Each number is 200 + 20 x the weight over its row's rms, rounded and kept within 0 to 999. Layers, rows and columns count from 0. The size before them is the row's rms in percent of the matrix's.

# up: layer 4 MLP up, 1024x256, rms 0.207, rows 716-740, columns 192-255
# down: layer 4 MLP down (transposed), 1024x256, rms 0.101, rows 716-739, columns 192-255
up716,102,194,178,191,187,176,184,222,193,214,222,221,203,202,151,194,200,206,175,239,197,211,209,171,227,224,240,215,198,204,191,164,241,193,217,203,202,182,217,190,207,205,216,231,228,156,203,206,183,212,189,221,220,184,212,218,199,202,196,170,210,216,202,211,214
down716,096,212,192,195,185,191,203,221,194,238,221,193,181,193,224,184,204,208,218,205,226,214,181,202,209,193,183,210,177,236,204,194,197,205,216,228,182,192,208,236,183,164,199,185,196,179,178,198,211,183,200,184,201,212,226,228,237,193,171,221,210,190,224,200,207
up717,098,202,231,191,221,222,194,206,208,253,195,213,184,202,172,170,205,210,183,226,182,230,165,192,183,199,245,223,206,179,237,220,181,197,208,173,229,193,210,178,180,193,226,184,180,199,181,190,197,189,190,188,179,235,231,201,217,191,193,186,216,220,183,196,209
down717,099,178,175,194,222,195,199,207,170,204,209,167,217,199,220,191,191,216,224,217,236,224,226,208,207,198,223,195,224,235,202,210,167,199,209,206,195,235,214,195,227,229,199,184,200,202,194,197,171,215,221,185,220,183,182,190,196,193,195,189,236,169,149,224,192
up718,103,206,192,178,193,181,173,188,184,199,246,192,187,189,190,191,223,235,173,189,206,174,180,199,211,193,233,197,213,214,183,184,187,213,241,177,181,193,190,203,188,233,189,194,207,199,224,217,241,188,209,202,201,209,213,191,215,211,208,207,218,208,201,221,197
down718,102,181,190,193,214,170,185,177,197,190,180,193,198,207,205,177,198,173,183,185,176,193,185,216,227,248,167,224,193,187,236,178,189,169,193,201,203,207,176,208,187,193,243,172,162,204,177,165,238,179,175,228,205,181,206,227,201,217,183,195,217,184,204,225,149
up719,100,207,175,213,210,173,189,203,209,203,228,182,209,195,168,203,215,202,208,173,187,231,160,220,187,174,208,183,192,223,202,181,245,170,200,191,178,201,221,199,236,191,192,219,224,214,197,185,208,238,198,192,187,171,216,202,184,197,168,184,225,192,209,205,177
down719,104,169,215,172,193,223,181,185,186,221,219,224,212,201,209,200,196,213,199,212,178,255,194,185,191,179,190,227,184,180,177,204,204,176,173,196,199,206,201,178,185,197,180,168,245,226,196,225,222,195,185,203,165,205,178,228,177,184,221,199,241,182,190,195,196
up720,102,216,219,223,196,155,210,237,162,212,225,204,205,212,217,186,175,199,183,169,209,194,205,252,208,182,179,220,200,219,169,179,217,227,191,207,204,210,185,188,175,196,229,175,222,183,178,179,208,169,179,218,187,210,212,219,183,179,200,179,180,242,238,219,170
down720,101,221,215,229,204,230,173,206,203,208,184,188,196,189,209,196,212,220,202,181,210,220,170,164,208,225,167,212,202,175,215,172,150,182,236,175,178,222,232,225,184,207,195,202,206,212,196,178,206,224,179,202,255,204,183,165,185,192,175,210,213,204,189,196,235
up721,101,221,230,156,226,173,234,183,206,184,217,149,220,194,222,210,188,261,250,176,172,214,197,220,190,211,223,187,192,214,224,199,203,186,239,214,205,186,218,198,188,228,217,194,190,240,222,205,202,152,209,204,180,197,247,198,250,173,179,202,209,208,215,192,162
down721,097,215,215,226,243,198,221,204,174,194,178,192,220,201,227,236,200,192,242,188,191,209,214,182,210,198,162,199,210,175,124,180,216,202,169,179,205,193,238,197,197,211,192,245,181,177,215,223,178,183,194,202,206,169,192,224,204,197,186,243,167,198,199,184,231
up722,098,213,232,183,246,219,225,240,187,189,195,191,216,152,181,189,193,242,233,197,199,201,175,219,171,198,210,178,197,187,217,202,229,211,209,189,223,192,229,214,194,224,181,213,228,221,168,177,204,198,211,170,204,174,217,236,247,201,176,205,201,231,212,180,196
down722,100,218,213,204,157,153,171,196,230,218,232,203,185,201,207,193,179,182,185,230,199,195,177,170,213,211,154,214,208,181,193,223,211,228,160,195,223,198,184,210,183,192,219,172,171,218,235,183,189,193,199,254,170,183,242,205,216,216,192,202,194,215,187,194,182
up723,104,173,202,178,218,212,201,182,231,169,223,207,183,193,175,185,231,219,213,221,193,195,175,173,216,215,156,230,215,193,212,171,212,189,214,200,206,180,219,247,192,199,179,183,208,194,157,205,177,222,227,206,193,206,168,193,178,208,178,222,188,178,222,187,189
down723,103,193,194,190,192,188,196,164,212,216,187,204,201,146,216,173,199,179,207,199,186,201,206,217,191,173,181,215,205,227,193,240,184,163,213,171,235,175,213,220,212,196,186,230,202,182,202,180,219,188,201,190,168,197,187,180,193,187,204,177,241,196,209,194,178
up724,097,192,210,206,225,174,223,174,191,196,196,205,201,187,196,199,193,203,179,222,224,188,190,200,181,158,212,187,209,191,190,203,239,217,193,192,176,173,225,170,184,228,240,213,181,235,217,188,215,191,220,182,234,196,181,186,183,221,226,218,215,176,205,207,207
down724,098,236,185,221,202,231,208,178,192,227,168,196,219,193,207,167,190,198,205,215,212,179,210,196,219,213,190,199,250,223,223,220,175,211,220,212,183,190,205,231,240,151,174,179,190,199,191,191,177,181,213,189,193,219,199,208,206,213,197,181,187,211,224,263,202
up725,106,186,199,222,190,181,188,221,174,233,163,206,193,225,186,162,224,188,192,223,176,174,158,189,169,196,191,211,182,219,219,213,213,201,244,184,185,211,229,190,202,208,207,206,208,203,201,205,232,190,189,194,164,227,214,219,240,200,219,211,192,163,205,172,201
down725,101,210,200,196,199,183,205,213,191,214,224,194,194,159,213,174,189,231,200,210,193,201,178,211,146,197,224,180,216,196,205,218,210,224,230,161,170,223,196,160,199,211,186,179,184,234,187,178,221,208,207,201,194,188,185,224,251,250,173,224,210,192,215,209,217
up726,109,194,206,175,199,171,195,212,222,215,192,221,174,205,212,190,211,174,239,164,223,214,173,195,203,189,202,168,207,212,199,212,191,162,173,206,201,208,175,199,206,224,226,206,199,225,216,212,210,224,215,200,215,184,191,200,207,184,186,170,210,197,207,172,197
down726,112,197,220,208,202,201,182,207,161,213,174,188,212,173,229,186,195,235,182,219,189,195,212,205,200,219,206,213,192,206,196,209,218,179,195,149,200,169,221,241,183,196,180,198,199,187,210,199,162,216,238,223,217,211,236,191,193,187,183,159,187,189,181,206,177
up727,093,221,231,205,191,244,209,155,191,195,218,222,200,178,194,177,179,173,203,192,219,202,212,189,206,207,211,207,244,199,223,188,166,231,206,193,181,175,220,154,205,199,185,233,217,201,184,206,215,210,215,215,226,222,172,187,202,207,203,218,190,203,170,200,222
down727,098,186,218,193,209,209,202,172,208,222,222,245,239,183,192,179,187,195,187,185,197,198,215,204,199,193,205,203,175,257,179,187,203,195,209,191,199,203,206,214,207,233,190,144,147,210,194,204,184,192,205,204,182,201,208,201,152,227,166,215,166,217,207,202,176
up728,097,183,183,168,223,214,184,207,206,206,211,202,189,187,210,200,211,204,175,233,169,202,197,193,198,228,171,185,224,151,188,229,199,215,187,197,228,203,184,191,198,207,180,214,191,202,180,193,205,213,205,213,188,205,182,215,176,179,187,228,201,195,207,168,217
down728,096,181,208,175,204,208,179,208,220,220,201,174,204,223,186,173,204,181,189,195,160,193,196,244,196,204,216,208,208,221,266,196,197,170,204,147,202,222,174,232,177,196,205,164,213,209,196,203,185,246,231,238,220,215,228,175,146,191,165,185,209,200,201,190,207
up729,090,186,174,176,172,207,197,188,213,187,205,194,220,158,187,199,185,209,178,206,187,203,197,214,202,167,222,193,210,202,182,205,207,218,227,174,226,164,208,229,184,194,201,228,231,209,176,211,208,199,176,180,192,170,172,220,184,237,200,186,170,204,199,184,170
down729,088,198,192,201,212,172,240,170,216,202,179,209,201,210,206,204,206,195,210,216,202,204,216,177,204,223,211,166,209,174,189,209,202,189,199,183,207,229,221,239,196,197,237,224,216,198,210,221,210,206,182,237,165,187,190,216,184,224,211,184,206,138,202,203,209
up730,093,172,179,183,186,224,197,187,225,214,169,195,222,230,222,191,164,201,190,191,180,199,159,169,200,191,201,190,217,198,170,235,185,205,202,208,165,223,203,163,227,155,224,240,196,200,181,220,219,212,188,181,193,198,192,187,212,227,251,173,218,206,149,195,211
down730,095,203,198,221,193,211,179,205,195,222,225,197,220,177,208,190,221,218,207,212,209,202,180,203,197,202,173,219,183,172,193,180,202,174,225,206,210,188,227,213,159,202,158,224,197,207,209,163,189,223,210,187,214,185,185,194,201,200,193,202,175,222,237,205,230
up731,104,172,178,209,203,225,210,194,192,213,190,200,200,185,222,189,189,214,172,181,184,223,171,187,193,261,238,194,211,217,199,210,210,194,207,221,163,198,195,176,176,196,203,197,217,191,209,222,185,229,206,238,204,173,216,229,199,235,182,193,209,210,184,218,160
down731,103,156,200,188,178,222,199,173,186,204,195,196,164,198,206,207,183,202,195,241,181,210,177,204,210,172,208,204,226,186,195,214,197,218,207,192,214,218,225,207,176,220,187,221,212,206,200,213,165,201,207,175,175,214,168,211,242,237,186,170,167,203,184,197,191
up732,090,185,205,231,203,162,190,223,159,196,196,215,198,187,206,175,205,209,173,210,198,231,202,182,214,213,198,204,210,217,204,189,143,180,212,184,205,180,201,190,214,213,191,184,209,229,200,201,161,189,183,185,205,178,168,173,204,225,221,217,214,212,202,188,217
down732,091,185,213,198,217,181,224,194,207,184,178,216,178,205,249,247,197,221,188,203,215,194,215,156,197,188,243,201,193,204,216,233,174,211,171,211,187,216,203,164,186,214,202,183,164,171,205,235,225,190,219,214,198,198,231,208,204,204,201,186,212,219,196,181,207
up733,097,201,159,216,160,195,201,158,229,207,227,194,203,189,220,193,215,209,171,213,203,187,180,204,220,189,170,203,212,194,165,197,208,198,212,164,202,197,223,195,193,204,227,214,206,194,187,204,200,209,188,212,186,229,197,187,177,192,175,148,242,179,217,185,190
down733,092,179,199,188,160,191,193,196,188,194,176,198,211,226,196,228,160,233,208,202,160,183,231,205,201,204,218,170,193,184,242,178,196,193,198,222,177,220,202,171,169,177,220,179,213,223,189,203,215,237,193,182,214,201,190,201,210,222,201,212,185,218,200,181,227
up734,100,162,194,216,211,205,209,216,203,199,192,179,189,194,198,203,176,241,169,195,184,195,197,199,226,213,201,200,215,218,216,145,221,218,201,200,213,202,162,207,190,212,205,178,217,184,197,178,215,188,247,154,197,202,189,199,207,194,242,213,204,203,190,219,239
down734,098,203,185,220,184,223,185,200,190,223,197,171,170,210,227,182,198,168,163,243,222,201,240,204,206,199,184,210,212,214,223,198,225,207,235,194,211,237,194,229,162,181,185,199,204,187,199,226,197,193,243,206,247,193,205,193,174,197,197,194,217,190,204,219,195
up735,097,206,207,192,219,205,185,223,174,185,196,190,224,199,209,179,209,204,215,207,188,203,197,196,210,207,200,186,210,247,195,197,200,172,172,181,189,214,176,227,233,204,197,196,183,217,200,203,235,185,159,228,193,192,209,191,222,206,203,219,148,195,182,216,196
down735,096,243,217,254,227,179,211,191,193,195,184,221,171,204,183,225,197,213,181,155,217,204,196,192,204,221,216,174,215,150,225,195,187,156,224,180,213,206,184,172,199,200,191,172,181,214,218,196,214,197,254,199,199,217,197,218,203,173,234,230,176,227,188,192,202
up736,099,179,155,208,187,191,201,192,183,213,200,208,193,195,208,219,229,222,209,194,200,224,203,244,222,182,162,198,218,238,178,228,166,207,184,200,203,221,221,186,205,201,219,193,196,224,218,223,186,227,196,214,179,164,169,213,198,171,184,189,224,205,185,184,177
down736,096,186,212,205,174,202,196,202,206,206,181,216,202,178,232,185,162,206,211,194,190,185,269,197,197,204,151,192,194,207,221,190,154,219,197,212,202,209,213,202,152,138,207,186,180,197,201,197,181,247,192,236,183,201,187,168,172,190,190,210,222,236,226,185,212
up737,088,235,219,216,207,208,218,157,210,184,185,195,197,188,197,148,202,176,166,185,229,188,207,214,207,201,205,167,197,220,173,170,178,185,188,229,182,241,165,206,230,182,189,175,209,214,192,200,206,195,170,210,178,194,213,162,181,202,188,210,213,195,207,248,180
down737,094,198,189,168,186,201,199,241,192,191,191,228,188,241,202,206,171,213,235,235,170,223,227,200,190,197,200,203,212,206,245,173,172,208,197,177,183,171,194,185,213,201,219,198,207,180,199,168,197,206,216,192,172,208,206,232,231,202,189,227,209,214,173,177,226
up738,080,241,195,177,200,225,219,203,190,204,241,224,187,197,189,224,188,223,166,165,158,211,191,188,198,193,192,166,197,196,210,214,189,217,202,198,225,230,220,210,176,182,168,161,194,211,199,183,175,214,217,193,203,188,217,210,210,225,218,216,178,186,179,198,204
down738,087,197,203,199,196,176,203,177,224,180,162,191,208,183,191,228,174,185,230,184,208,196,180,217,185,186,196,210,202,196,181,195,238,203,200,194,208,213,206,160,204,214,191,202,220,193,196,183,218,163,189,213,210,223,193,215,199,203,206,221,195,188,189,188,180
up739,105,172,232,189,186,180,221,176,205,177,186,182,170,226,154,206,216,205,216,170,231,215,206,228,234,223,207,203,200,218,192,209,222,170,231,192,168,172,181,189,205,203,187,193,194,196,220,191,189,197,193,243,179,189,182,179,222,199,174,221,226,210,215,197,191
down739,104,200,198,198,190,235,197,206,222,171,199,214,190,196,192,198,187,217,219,229,181,196,209,191,219,167,183,195,192,193,183,263,219,191,229,207,211,210,224,220,214,178,227,164,179,195,219,178,180,229,190,203,159,190,199,205,209,180,190,208,194,227,161,206,222
up740,098,251,203,198,197,179,207,207,196,202,204,198,214,205,257,215,211,217,217,211,219,177,203,227,269,209,187,201,211,210,159,202,197,178,227,162,181,203,196,197,200,229,190,164,184,196,215,222,197,175,204,199,209,195,184,226,196,172,181,180,162,205,185,190,185